config.yaml
hidden_size: 512
bias: "none"
optimizer: "soap_variant"
decay_fraction: 0.703
Each number is 128 + 32 x the weight over its row's rms, rounded and kept within 0 to 255. Layers, rows and columns count from 0. The size above them is the row's rms in percent of the matrix's.

# layer 4 attention key, 256x512, rms 0.145, rows 159-191, columns 384-447
size [ 99  82  92  98  94 103  95 110  99 106  97  86  99  97  97  99  98  99 105 112 102 102  98 100  97 103  96 100  99  97 102  96  95]
[[118  89 183 136 100 123 119 146 138 132  85 173 140 159 127 149 147  82 110 122  71 129 144 136  85 135 142 137 171 176 120 119 116 108  89  82 133 158 119 162 109 132 114 132 185  97 101 133 129 105 132 141 136  53 144 121 127 129 128  82 221 107 170  73]
 [162  74 100 137 186 127 184 128 107 199 208  96 179  93 124 101 146 165 135  81  66 109 118 152 117 138 128  92 104 121 170 136 167 139 124 167 150 132 104 133 132  92  98 110  89  62 105 113 135 130 136 127 143 149 131 115 189 108 137  94  92  95 103 129]
 [138  89 118 113  94  70 106 152  21  99 105 135 198 147 125 234 109 130 177 110  62  69  93 105 162 205 138 154 116 156 137 114  73 142 141 149 121 143 122 113  91 154 219 160 175 155 163 120 157 175 121 111 165 127 128 138 196 115 135  93 172 106 142  93]
 [149 117 157 119 170  97 103 114 149 160 106 107 117  87 122 133 131 104 139 185 255 123 142 121 138  62  92 169 104 143 121 146 149 121 108 119 132 131 129  99  87 109 187 118  86 135 136 130 128 112 148 184 146  82 117 161  82 132 127 108 140  36 141 103]
 [156 117 117 136 122 153  80  95 115 123 117 188  97 116  93  61 104 133 120 107 124  94 164 142  92 195 108 110 108 174 173 127 100 101 130 148 139  81 143 132  92  91 137 167 151  86 102 157 125 104 119 117 150 154  95  67 110 108 170 229 142  54 134 175]
 [141 144 114 139  76 148 110 111 129 135 140 112 150  87 161  82 147 169 111 101  77 122  87  98 135 191 133 105 142 166 144 144 171  92  74  95 145  63 141  99 190 143  94 123 103 109 116 125 107 133 133 145 146 156 136 106 130 152  92 118 105 181 146 121]
 [ 72 126 152 123  84 213 111 175  59 188  99 156 131 101 121 211  81 158 134 146 158 163 126 116 108 183  97 116 174 108  82 104 149 122 143  76 156 171 172  73 104  78 162 170 125 137 116 151 141 163  94 122 151 138 143 137 141 144 127 161 156 106 156 141]
 [117  80 142 199 156 102 132 127 131 124 115 146 116 130 101 105 160 161 160 131 145 158 197  98 160 140 114 121 118 144 133 160  74 133 119 121 148 155 150 127 107  81 152 128 147 115  77  85 106 119  81 115 174  82 117 159  64  74 138 137 152 144 135 129]
 [145 157 127 132 162 119 139 163  92 153 127 135 136  61  83 116 109 140 155  91 177 151 131  87 130 103  93 139 144  79 101 103 153 132 122 124 132  84  98 130  94 133 124 104 150 206 152  93 111 147 118 108 102 158 112 155 110 127 174 186 149  83 129 187]
 [ 90 142 134 125 109 181 139 125 184 153 130  78 136 151  96 156  68  97 148 161 190 142 143 113 147 142 147 111 133  86 133 115  98 141  77 101 159  93 114 148  78 133 198 111 121 130 173  94 162 126  82 139  84 155 106 152 127 159 157 121  96 120 126 119]
 [ 48 157 171 101 109  73  59 159 104 135 103 141 129 150 113 124 130 124 120 109  46  77  75 155 105 166 149 147  91 211 157 137 169 177 146 153 137 118 184 170 100 133 123 167  83  68 165 111 107 101 141 121 198 102 143 131 147 151 119 129 109  99 149  76]
 [127 168 133 116 140 154 118 138 140  84 115 170  95  61 138 124 188 175 125 152 147 103 138 161 153 150  79 162 107 105  95 100  59  94 161  60 146 130 131 194 149 108 153 137 140 195 123 143 144 128 146  94 138 148  91 160 120 181 168 110 125 167 181 106]
 [197  73 141 110 171 121 142 178 104 187 123 128 128 126 114  74 144  92 202 137  93 158 124 156 165 108  98 145 109 142 136 151 136 158 131 201 108 118 172 161 145 158 155  95  75 166 133 103 115 113 122 200  79 153 137 118 141 164 109 122  69 166 125  96]
 [109 119  98 151  71 132 139 161 143 116 189 115 134 154 181  59 142 140 118 189  83 174 179 126 170  90 124 148 115 101 180 115 115 160 120  73 100 123 125 123 127 143  82 196 108 133 155 138  93 109  89 105  97 139  59 150 124 137 117 101 116 133 118 111]
 [ 39 172 145 127  95 127 103 152  86 153 180 125 132 185 126 118 147 149 137 132 134 110 107 128 118 135 123 134 181 136 141 172 129 142 151  84 147  96 144 122 149  75 144 156 143 144  52  89 119  74 110  46 128 142 138  98  69 182 109 160 139 171  87 124]
 [192 120 101 124 121 122 158 156 132 130 134 158 118 127 129 128 129 153 104 130 129 123  93 177 122  94  90 120 130 111 173 140 111 118 135 164 117 143 183 136 133 125  98 125 165 156 105 121 123 174 119 116 148 167 137 129 131 127  71 133 149 122 167 119]
 [106 108 150 161  86 136 141  92 100 102  96 135 150 156 136  98 120 104 105 158 126 100 143 132 192  68 161  82  66 169 147 136 199  69 171 155  43 130  50 121 195  69 111 140 157 130 120 111  90 133 173 138 137 151 108 114 114 156 120 104 144 104 128 128]
 [156 105 142 114 144   0 107  94 129  99  94 133  92 140 108  96  76 144 153 132 178 133 136 141 143 118 102 160 162  96 129 107 144 154 162 159 145 169 161  76 104 145 159 111 113 125  90 147 137  91 140 111 108  94 191 150 128  78 131 165 174  77 171 132]
 [ 90 114 179 168 117 128 114  91  90 182 181  85 135 103 185 146 121 159 135 113  96 190 151 136 143  89 126 123 158  71 126 159 133 125 103 115 148 126 114  76  89 120 188 155 123 140  69 101  92 146 201 126  87 145 170 161 140 146 121 101 130 147 117 175]
 [150 133 129  69 164 142 128 186 171 158 171 135 135 121 101 134 150  29 133  90 147 172 135 148  95 114 127 104 119 133 105 147  76  98 111 107 138  73  85 111 119 119 110 103 110 131  88 137 170 103 130  94  95  62 117  98 132  99  89 155 185 106 141 163]
 [165 112 142 124 108 120 106 129 120 107 113 139 103 112  90 148 115 128 154 137 134 151 168 123 103 111 117 128  38 129  83 130 113 160 134 150 126 139 136 145 109 138 170  75  53 153  99 154 155 103 121 156 132 135 118  98 106  67  98 173  88 133  94 147]
 [105  91 105 113 117 119 147  61 120 151  89 124 155 100  61 145 101 147 127 151 105 116 160 124 118 151 160 123  92 179  59 175 120 194 137 190  78 133 152  97 110 145 135  71  59 192  58 107 184 152 132 135 114 125 159 109 136  98 116 158 160  62 108 138]
 [105 154 137 152 111 170  98 146 161  59  98  70 208 160 121  92  85 169 118 179 206 153  86  88 179  83 122  98 132  94  92 117 116 104 108 158 185 160 141 145 112 102 100 104  97 145 158 120 102 126 136 151 113 222 132 183 137 125 193 131  92  59 164 106]
 [121 102 142 102 153 149 118  80 103 145 187 113 126 129 154 107 121 147 112 173 147 200 123  78  70 148 110 116  86 162 142 117 135 127 117 105 133 139 204  85 191 170 135 129 154 145 147 157 133 125 115 162 139 117 101 110 166 167 118 138 107  72 155 100]
 [ 60 139 146 171 105 100 137 183 122 153 150 126 124 173 163  94  81 116 134  73 121 158 117 141 140 160 108 145  63 130 161 159  89 147 118  85 162 131 167  80 119 161  76 164 109  90 129 131 111 151 128 149  70 116 150 140 126 166  66 151 109 155  79 143]
 [113 124 100 131 159 172 149 152  80 144 139 112 142 150  99 152 211 141  81 120 124 124 161  86 113 149 171 117 118 146 175 120 156 100 125 151 105 176 117  88 130 194 127 113  94 129 147 127 166 119 150 135 119 153 114  79 172 102 178 135 180  85 151 146]
 [158 142 144  91 130  86 137 149 128 111 143 130 109 118 135 168  84 159 123 130 156  96 132 147  59 157 140 127 118 159 175  93 173 102 136 157 115  93 169 155 172 135  87  93  39 166 146 115 120  79  64 127 192 123  94  97 135 105  87 109 157 109 100 147]
 [116 166  78 115 148 102 110 125 104 141 100 165  93 158 109 127 124 153 157 140 104 142 180 122 131 130 186 152 102 184  91 126  78 106 148 142 110 144 131  94  84 135 128 141 125 158 117 125 100  95 153 162 122  78 187 130 151 138 167 109 174 106 128 124]
 [102 120 132 101 164 103 106 144  73 122 135  92 125 167 153  93 111 109 176  97 136 153  82  94 103 165 125 152  91 126 140 155 132 145  96 105 111 108  96 114 127 170 221 142  69  71  93 156 117 141 141 183 122 154 110 141  84 132 190 106 184  89 114  72]
 [178 139 102 192  82 142 106 132 141 181 151 114 148 125 129 194 155  89 125  31 114 106 135 107 151 117 145 105 164 105 125  98  75 172 158  92  86 141 107  91 112 111 129 120 109 125 141 107 136 120 121 126 126 112  69  75 146 130 153  99 105 189 102  99]
 [137 150 123 104 202 174 127 120  94 135 158 181 196 121 112  76 128  94 135 102 129 122 134 153 129 101 112 113 163 168 185 143 148 127 117 129 151 120 165 143 128 148 108 109  92 143  27 139 132 111  64 105 174 119  79 108 119 125 147 115  55  84  49 212]
 [ 91 138 111 127 147 146  81 123 119 129  69 127 118 197 162 134 119 152 138 137 146 160 106 160 111 141 149 142 130 126 106 116 132 156 176 132 202 142 140 109 128 166 138  70 169 166 104 134 105 205 208 102  92  73 140 164  63 157 144 173 143 129 146 127]
 [102 166 139 108  80 116  84  73  66 113 151 142  98 156 226 140 152 140 161 153 122 158 134 145 123 138 118 131 143 142 110 141  84 135 127 111 166 160  89  89 103 106 115 109  96 169 170 136 138 205 111 152  99 180 149 148  90  56  93  82  55 122 129  74]]
# layer 4 attention query, 512x512, rms 0.153, rows 288-319,352-383, columns 384-447
size [114  91 103  97 120 112 118 100 104 116  96 127  98 105 102 103 102 143 121 104 106 114 107 105 118 101 111 114 128 109 147 115  89  88  85  85 111  95 101 100  85 102  80 109  79 100  83 102  90  88 116 103 108 101 103  95 107 101 106 100  97 111 128 105]
[[ 39 163 161 133 145  83 165  52 168 104  45  98  77 110 141  64  96 163 132 166  88 132 157 132 137  73  89 152 191 107 126 154 201  68  92 158 117  75 113 133 114 100 107 100 117 116  97 110 130 123  94 159  88 101 163 121 112 167 116 138 137  96 140 141]
 [189 133 133 163 120 138  77 144 159 142 131 106 249  88 113 107 130  78 107 107 135  95  88 178 135 142 130 171 124 113  90 111 151 127 145 135 137 163 186 136 172 109 153  83 120 111 162 160  88 135 140 151 181 133  90 118 173 102 170 106 156  92 104  78]
 [101 144 174 115 132 208 110 190 173  92 119 161 172  95 101 173  96 119 118  58 112 118 131 145 113 152 149 163 115  89 106 131 108  96 163  74 108  73 152 113 125 118 147  89 163 156 127 132 121 143  85 111 149 152  69 162 106 133 125  92 137  59  97 152]
 [112 110 146 109 186  96 120  52 125 145 143 147 165 168 129 118 134  89  66 111 135 146 105 158 131 106 130 114 172 131 127 173 164 104  32 147 173  97  78 123 140 138  89 106 173 127 109  94 169 151 177 144 114 137 174  79  89 197 130 117  90 174 113 133]
 [172 139 155 164 106 144 108 130 138 102 109 100 148 148  96 173 129 131 110 135 135 129  99 164  99 109 100 148 144 166 196 163 205 116 121  97  98 180 191 166 153 170 178 109  41 119 105 104 169  99 148 138 187  88 107 148 127  53 125 107 186 120 103  83]
 [ 98 112 101 161 170  62 107 113 145 142 159 168 158 175 104  77 176 132 147 147 156  66 144 148 133 136 108 149 154  81 112 191 156 123  91 101 118  54 112 169 102 118  64 153 164 152 170 164  84 133  60 156 173 111 112 122 164 162 127 148 115 107 147 161]
 [130 115 128 180  72 160  76  82 145 128 124 174 121  93 130 199  80 189 136 149 104 108 159 155 105 151 147 177  92  85 114 135 168 113 136  79  87  59 195 182 129 105  78  91 129 131 117 112 162 130 134 142 122 118 151  91 137 117 128 153 156 135 140 148]
 [141 150  66 120 153 132 128  99 120 137 125 180 118 143 145 174  95 106 121  88 116 105 123 151 159 158 102  95  95  89 160 135  36  86 120 153 108 117 160 163 109 115  88 124 128 147 205 170 147  97  85  92 133  93  91 119 145 151 138 147  93 175 120 122]
 [168 150 138  90 117 101 122 135 143 163 159 135 125 134 141  88 141 158 110 126 191 125 109 122 162 158 142 138 113 148 160 100 141 113  43 166 133 109 110 124 148 153 122 149  97 152 118 107 171 120 122 125 117 133 152 179  86 132 133  93 110 101 127  88]
 [ 77  85 112 129 165 152  74 146 180 109 150 139 130  87 179 135 112 174  82 126  91 126 103 133 140 177  97 152 167 176 181 125 114 110 101  80 128 137 121 154 163 124 177 142 151 109 128 112 134 116 169 131 145 139  48 116 118 128 144  94 180 192 176 138]
 [143 198  99 169 135 113 127 165 143  99  85 150 164 117 143 101 160 112 154 106 156  85  97 145 135 221 138 138 152 131 133 123  75 103 114 148 170 123 145 117 125 158 140 172 154 116 102 125 125 119  83 151 102 126 199 167 103  92 161 125 145  98 156 118]
 [120 158  88 110 163 170 110 108 191 131 121 146 113  54  66  86 187  81 142 137 161 162  92 143  85  98 132 170 116 130 161 136  94 151 110  84 203 168 153 122 105 117  92 171 165 135 139  84 133 158 126  68 139 105 125 166 141 124 183 140 126 143 145 122]
 [144 162 159  65 155 170 153 158  64 129 159 132 105 154  77 110 102 106 151 119 145 175 104 183 153 110 144 153 178 105 110  65 107 173 107  88 207 146 162 118 146 133 110 137 133  26 138 132 141 138  81 124 158 122  82  87 149 207 118 127 121  88 125 132]
 [143 120 127 118 123  81 174 117 127 144 102 130 156 122 143 112 129 147 116 156 143 174 128 113 164 126  98 124 132  78 127 169 173 156  90 127  97  94 124 153 115 155 166 129 141 155 109 112  91 139 143  96 104  88 125 124 149  94 111 132 145 132 143 192]
 [114 121 169 111 127 147 119 117 173  93  88 178  68 150  99 124 184  97 130 159 142 144 137 116 151 136  99 124 167 146 112 124 167 143  49 122 158 144 156 102  93  75 141 115 125 132 137 133 113 111 140 131  77 112  58 140 131 155 140 136  89 161 141 128]
 [120  99  88  95 152 102 103 109 154 122 133 161 137 121  34 131 128 144 162  78 103 130 124 116 144 142 136 170 137 116 103 166 148  79  34 120 146  91 104  86 110 211 118 127  74 114 126 126 130 128 116 119 163  93 151  74  67 100 191 136  95 133  60  62]
 [148 153 149 129 107 130 112 161 112 114 107 214 115 118 157 189 107 113 138 123 104  51 121  83 128 170 136 126 169 107  88 124 118 112 104  95 135 132 102 156  52 160 150 154 138 172 120 131 110  70 172 115 145  94 106  84 129 142 117 121  91  78  18  78]
 [116 128 152 173 105 153 145 149 124 165 140 186 135 125  91  93 152 152 130 117 126 130 128 160 107 124  23  93  96 142 103 149 151 111 135 116 124 146 132  74 155  91  90 194 121 141 120 100 189 108 108 163 166 140 136 108 182 110 117 167  96 101 152 204]
 [150 142  97 161 123 174 156 127 164 216 155 174  86 143 101  56 155  96 103 109 112 105 152  66 123 157 112  98 137 147 125 110 207 152 101 136  94 134 155 109 185 128 107 162  97  98  71 134  40  91 126 170 131  58  89 133 153 183 100  70 119 147 119 190]
 [166 149 128 120 119  88 142 134 160 127 152 165 128  91 172 169 116 175 145 134  83 111 148 121 150 129  99 165 156 142  92 132 144  82 140  87 123 139 148 132 130 138 192 107 102 136 133 155 130 112 152 178  93 100 175  55 103 155 156 155 129 131 127 135]
 [ 95 137 117 175 148 147 154 162 119 135 145 128 114 119  68 122 143 113 109 127 162  95 157 131 129 102  99 154 175  69 148 121 140 111 148 115  79 128 156 148 113 103 106 159 113 131 155  92  42 115 146 146 125 151 108 118 136 158 126 136 107 113 123 163]
 [127 101  97  99 176 129 140 130 128 143 174 102 129 144 178 142 146 115 138  83 186 100 196 158 118 177 114 142 118 119 115  84 100  83 183 107 166  85 144 138 127 126 164 133 178  76 147 154  76 139 130  71 118 132  94  36 131 132 127 168 118 198 186 109]
 [107  87 143  73 108 141 119 179 116 123 169 119 107  93 130 140 154 143 188 166 139 118 141 140 138 124  64 105 124 107 127  74  68  96 117 153  80 160 125  97 177 127 158 133 106  70  63 128 145 145 143 121 103 159 151  92 185 135 108 134 128 140  95 106]
 [121 178 151 222 195 133 144 108  89 100 142  99 142  58 153  82 183 120 109 167 132 107  88 191 119  94 156 137 133 178 165 181 130 101 133 160 196 155 151  61 135 163 139 155 156 157 104 188 176 151 147 155 164 161 166 130 151  85  71 162 170 134 157 142]
 [135 101 116  95 120 117 115 132 127  15 149 134 150 155 114 135 123 142 151 153 131 119 126 102 159 127 133 143 115 140 141 127  99 130 137  76 121 133  97 116 100 170  94 142 165 105 145 160 123  91  50 116 140 137  75 109  76 132 131 107  73  56 155  91]
 [125 112 121 119 105  92 191 101 139 158 131 181  86  94 128 186 127 142 121 151 194 162  89 177 140 144 183 177 164 126 124 110 116 110 101  66 117 113  75 129 113 107 160  98 109 114 142 122 110 109 145  57  91 147 121 114 103 150 146 157 108 124 119  66]
 [ 93 146 173 141 108  80 173 123 125 166 136 209 137 125  97 169  91 173 104 134 173 137 143 140  93 145 141  79 136 120 136 132  69  68 100 152 142 133 106 118 111  98 139 127 138  99 168 124  85  64 109 106 107 111 176 132  71 103 106 168 145 133  95 130]
 [159 150  99  96 111 164 114 130 149 121 139 136 126  93 157 140 160 109 164  87 158  95 104 153 154 158 202 187 157 113 109 109 132 151 111 154 136  87 241 127 177 204 124 180 106 118 149 196 144 149 119 138 133 105 105 128 146 147 172  98  89 143 106  68]
 [132  97 124 105 133 132 125 129 135 100 116  87 100  63 151  92 157 123 163 118  95 184  69 126 109 148 156 110 110 175 128 120 161 147 145 120 146 107 204 164 102 132 112  96 159 115  91 136 115 111 161 105  66 119 119 166 124 133 189 117 167 145  63 103]
 [134  95 143 122 160 148 136 132 128 161 130 167 117 137 117  85 161 184  65 134 138 106 157 119 155 115 109  66 136  69 136 134 163 134 154 167 141 125 101 130 152 129 150 104  74 136 183 164 159 107 197  91  41 129 146 149 148 151 137 100  97 144  83 191]
 [123  89 121 105 147  91  93 154 147  68  99 138 189  58 114 170 115 112 114 114 106 171 127  81 114 103 183 163 124 116 131 140 146 136 129 158 135 140 164 214 122 146  99 126 129  82  96 158 209 154 169  95 149 137  91 131 105 131 131 102 209 133 123  80]
 [177 110 117 140 159 107 139 132 139 133 101 142 163 126 110 114 126 189 117 108 118 117 154 192 181 185 126 122  52 118 190 127 121 159 116 163 186 147 216 117 140 187 102 139 149 171 154  94 102 141  79 118  96  72  90 134  96 144 115 121  69 173 135 102]
 [ 96 139 152 141 200 117 102 117  72 112 143 124 157 145  81 110 107 160  88 120  93 127 108 160 104 117 130 155 140 139 123 139 137  56 115 119 126 150  91  87  89 109 117  86 120 124 147  93 153 146 154 108 167  81 100 148 166  67 103 113 164 107 114 117]
 [113 186 122 101 184 120 106 110 133  84 115 158 133 100 153 153 114  91  94  88 164 127 156 134 104 138 119 157 127  98 151 140 157 139 151 179  99 162 137 112 147  97 158 127 148 110 143  96  19 177 163 109 128 127 102 165 106 140 112 153 104 107 116 176]
 [120 105  98 146 103 155 119 164 149 102 139 137 121 147 135 153 108 131 170 142 100 103 116 140 138 109 133 150 141 106 142 127 144 137 160 157 158  77 146  81  95 165 100 177 144 129 144 127 111  97 108 113 152 181 105 109 147 165 129 102  78 106 200 131]
 [ 48 132 147 111 162 119 121 116 117  98 192  97  67 139  64 182 133 115 118 148 100 158 137 112  68 135 138  97 126 166 135 195 132 122 148 142 141 154 143 160 165 130 118 110 128 121 136 128 147 194 152 152 112  59  99 135 123 144 108 121 149 150 116 140]
 [132 101 156 127 138 121 147  94 136 105 110 138  96  84 183 141 142 127 133 107 158  92 175 146 114 122 166 119 128  85 147 177 130  90 181  59 152 166 120 144 149 149  94 126 167  90 102 119  23 156  96 118 108 191  90  97  74 124 121  91 159 144 120 126]
 [152 118 138 173 109 125 149 107 142 144  80  46 150 135 127 103 141 118 125 121 161  70 169  94 120 137 137 106 123 137  64 152 101 104 149 179 140 131 115 110  93 183 168 105 146 123 106  86 178 133 125  79 140  48 168  92 156 124 123 188 111  69 118 116]
 [125 130  87  90 184 110 142 148 144 123 133 135 146 167 166 130 113 100 101 165 142 162 165 179 164 147 115 145  56 114 145 123 118 122 181 117 134  67 125 124 103 160 217 172  80 114 144 143 148 143  92 198 139 205 156  95 121  96  94 140 170 228 132 102]
 [ 75 126 137  89 135 139 137 127 165 118 115 132 142 149 114 147 141 155 183 130 103 117 142 214 137 155 139 134  93 139  88  95 122  88 105 119 173 134 155 131 154  54 133 150 140 148  69 192 138 108  65 110 104  61  99  81 155 166 151 144 126  81 171 145]
 [ 93 100 155 112 140 117 108 172 128 172 104 145 171  98 116 133  25 164 165 163  53 114 157 159 130 117 133 146 125 125 153 139 157  94  88 108 125 132 123  97 157 134 138 178 191 127  64 131  39 106 107  91 123 124 142 122 142 155 137 109  86 129 145 106]
 [181 132 116  38 122 131  96  94 142 149 162 119 118 165 206 143 114  97 134 163 126 100 127  91 138 103 109 116 100 156 121 126  70 165 173 167 135 142 121 123 125 205 137 117 131 155 157 149 163 120 134 124 168 125 102 107 123 115 143 132 153 177 113  98]
 [147  90 173 158  97 124 113  81 192  94  99 166 122 184  51  88 139 132 117 101  98  95 121 119 128 128 145 132 123 141 158 139 155 122 143 138  97 110 156 123 129 120 113  88 163 134 118 114 201 132 118 121 132 118 124 111 120  49 161 124 125 112 172 130]
 [146 138 120 156 187 133 124 154 121  98 118 131 247  94 149 121 118 121 113  91 145 190 157 122 120 114 206 110  93 152 100 146 134 124 109 150 151  75 132 157 146 190 144 132 120 120 141 155 140 129 173  91 107 149 141 112 135 172 196 114 175 109 162 135]
 [110 125 114 141  78 164 145  92 105 144 145 121 131 126 120 103 143 110 133 150 135  83 159 121 122  33  62  86 148 191 160 135 127 148 127 148 134 161 155  75 123 123  90 128 137 116  67  83  89 121 134 116 134  99 145  72 114  94 127 127 100 142 136 130]
 [118  85 172 105 113 139 149  89 152  55  75 122  39 103 145 131 139 110 117 115 145 148 112  90  76 128 125 134  91 103 160 110 103 114 146 139 158 150 119  95 113 151  45 117 110 147 175 106 129 178 104 133 128  96 115 122 106 129 122 168 167 151 141 187]
 [ 68 101 130 152 154 128 135 151 156 121 142 100 173  99 141 161 150 163 166  55 116  81 100 133 103 105 173 101  96 149  83 123 154 144  68 142 125 124 108 161 162 126 176 140 139  68 167 172 139 132 114 118 177  88 122 129  58 108 180 135  62  76 144 199]
 [153 184 131 111 225 139  84 180 162 138 102 148 146 124  96 125  89 158 108  92 137 101  81  84 135 127  83 113  29 161 173 177 130 127 139 118 118 159 137 170 145 107 171 131 175  87 128 136 117 118 136 136  94  94  98 176 124 120  91 156 125 120 104 151]
 [101 128 192 110 134 133 110 175 178 129  95  85 147 130 108 140 136 106 164 166 128 148  68 162  81 174 118 133  87  74  74 112 129 144 170 151 132  68 146 155 126 147 169 141 107 143 152 117 147 139 166 107 169  77 110 134 146 140 118 149 140 141 123  71]
 [107  98  92 191 113 101 107 189 125 136 125  89 132 142 165 140 151  90 209  80 129 138 151  81  77 147 143 135 133  99  46 147 124 129 169 107  80 120 105 163 170 106 117 159 142  94 108 105  96 140 110 129 102 123  72 107 201  82 123 121 169 141 228 140]
 [123 155 138 156  99 138 157  92 165 133 132 122 109 128 191 123 118 136 121  72 183 174 148 185 142 159 162 130 132 136 144 145 156 172 159  55  85 165 130  91 134 172 141 120 150 115 127 132 160 125 118  79 124 148  94 136 116 123 164 145 163 159 117  88]
 [141  79 121 137 133 140  82 141 133 158 130 104 144 129 111 162 157  84 122 127  90 102 151 146 139  66 154 123 181 160 133  73 155 170 146 141 114 123 108 103 126  88 100 121 115  95  95 111  57 152 153 145 139  88 113 168 145 115  93 184  89 117 158 199]
 [167 114 124 118 199 163 120 182  88  89 148 161 158  71 135 104 131 124 108 130 153 106 117  68 151 187 144 130 145 193  86  94 132 117 160 134 154 112 116 133 160  74 128 140 153 114 125 136 144 116  87  92 121 192 115  81 128  92 127 101 115 147 125 149]
 [127 156  92 118 186 119 143 170 114 101 135 197  69  96 168 125 146  67 138  88 115  85 123 169 144 201  64 136 185 113 186  96 138 134 100 148 116 109 152 160 100  88 153 104 140 167 107  96 166 157 102 116 111 132  80 156 152 135 128 106 119 110 151  99]
 [117 136 122 183 182 165 126 140 118 116 121 168 135 125 124 123 208 147 120 105  61  67 145 126  91 127 118  74 131  97  93 154 160 119 112 146 141 105  63 155 131  91  75  71 185 100  75 135  72 136 135 132 137  91 118 100 116 108 106 127 149 137 102 104]
 [142 101 133 120 120  91  90 165 111 167 114  74 141 173 115 149 118 137  88 125  98  99 138 143 132 207 102  88  70 101 153  92 146 107  62 128 102 113  95 141 143 120 154  87 125 141 145 107  96 178 122 179 109 139 157 118 146  83 121 133 124 130 172  77]
 [120 125  99 173 188  76 156 116 116 128 152 160 155 127 139 140 139  58 150  95 180 102  78 164 149 153 137 136 156 157 143  84  63 142 170 125 149  92 124  80 142 119 128 113 152 134 111 147  93 133 168 149 126 137  99 136 157 203  80  85 117 214 112 146]
 [ 45 100 153 151 120  28 153 105 149 128  51 177 106 161  68 106 218 140 136 125 106 161 141  96 125 165 130 136 149  92 106 109 152  85 127 123 134 159 143  59 135  89 161 139 181  88 129 134 156 157 121 125 139 135 143  91 120 136 117 142 109  40 135 170]
 [ 93 121 116 110  85 238 105 156 159 162 177 171 142 116 189  79 132 146 140 145 172 116 117 130 109 177 178 113 133 117 137 190 149 121 127 116  75 137  69 184 151 136 155  92 154 113 149 107 113 159  91  77 152 105  69 156 125 127 104 137 167  98  92 126]
 [199 137 109 134 124 195 147 135 103 130  92 155 211 202 130 140 143 101  91 158 156  92 114 102 154  87 140 129 106 182  93 170  84  91 105 121 139 116 122 119 141 170 171 128 103 154 103 109 115 153 140 149  91 139 141 160  99 170 178 174  56 120 141 188]
 [103 149 173  98 100 154 135  98 128 114 155 126 115  89 142 129 103 120 153 121 131 156 159 161  99 118  69 159 102 164  42 136 161  82 161  99 160 209 171 139 112 161 129 197 133 113 131  98 118 132  93 163 123 114 151 129 118 141 151  89 134 102 166 154]
 [102 155  74 119  63 179 150 161 186 110 145 121  83 142 102 140  74 135 124 127  90  92  84  95 109 125 135 139 119 124 107 114  41 117 169 125 101 106 154 175 129 196 164 139  62 145 176 133  79  90 100 120 127 108 143 150 187 179 142  97 123 145 142  50]
 [ 73 226 191 162 122 100 186  71 133 101  91 110 136  96 116  68 181 102  75 175 135 139 128 124 135 118 122 117 108 136 130 149 108  71 120 119 129 138 153 153 156 101 129 106 133 132 142  95  53 148 125 144 149 137  92  92  83 126 123 107 140 195  99 139]
 [ 69  90 122 171 108 189 166 128 153 146  80  85 123 115  89 138 171 106  66  63 110 150 123 146  84 160  58 148 112 145 136 148 149 112  96  87 125  98  85 145 199 139 152 106 120  95  97 113 148 196 145 144 137 146 167 117 151 144 175  93 133 199 114  74]]
# layer 4 attention value, 256x512, rms 0.153, rows 128-130, columns 384-447
size [107 112 107]
[[188 122 104 143 147 146  87 147 163  98 165  58 129 142 104 149 123 141 186  97 157  85 160 156 156 188 135 137 114  80 139  95  67  97 111 111 155 103 123 131  88 113 122 170 116  83 118 151 159 134  88 119  97 163  39 127 138 171 128  90 119 108  89 128]
 [139 104  92 111 111  87 102 110  85  92 106 158 117 161  67 153  69 201 185 171 132 146  96  65 174 128 121 130  97 140 149  93 135 102 107 115  49 157  97 126 206 122 124 151 117 133  51  94 133 148 157  82 141  78 126 135 148  87 125 114  64 117  99 143]
 [164 110 100 109 111 123 112 133 143 126 169 172 131 159 142 111 113 167 158 115 145 126 174 109 151 135 162 149 157 127  90 182 116 166 117 175  91 149 103  86 127 159  90 111 126  97 136 157  97 104 137 137 101 165 123 120 100 115 123 166 153 151 170 122]]
# layer 4 attention output (transposed), 512x512, rms 0.152, rows 256-258,320-321, columns 384-447
size [ 93  93  94  98 102]
[[122  99 200 132 139 101 117 147 145 151 147 188 145 134 117 176 107 127 146 121 138 218 127  57 136 155 140 184  90 167 139  72 158 148 108  73  62 148  94  78 136 127 200  99 128 181  80 121 113 133 169 159 127  79 109 135 102  92 162 110 127 167  91 115]
 [215 126 138 134 172 117 161 117 165 120 123 170 176 101 131 133 100 136  72 187 111 121 138 199 171  88 114 145 144 140 137 118 185 163 102 145 123 105 125 150 158 139 150 119 111  82 176  79 136 134 170 144 108  69 118 170 133 155 157  94 186  70 143 108]
 [109 109 130 129 171 122 134  67 153 102 126 139 122 123 146 115 143  94 146 106  78 188 173 111 159 154 138 142 106 119 141 110 205 176 127 147 131 135  78 111 105  96 170 113 192 149  98 141 122 120 118 152 157  44 174 136 144 118 113 164  50 140 151 126]
 [ 64 117  85 183  80  98 102  98 159 119 101  67 163 109 145 141 117 185  88 126 178 144  95 177  80 161 109 103 216 162 130 113 143 116 112 122 142 155 181  62  69 162 146 155 136 201 129  91  92 130  90 136 149 143 148 169 104 187 137  74 113 137 147 127]
 [152 147 147 102 164 151  88 145  97 111 185 132 157 181 131 149 105 160 118  94 153  73 100 108  81 166 103 132 134 172 205  84 131 154 144 127 139 166 128 154 130 100 149 155 151 152 157 167 129 177 116 102 142 101 188 100 139 138 110  83  72 121 108 158]]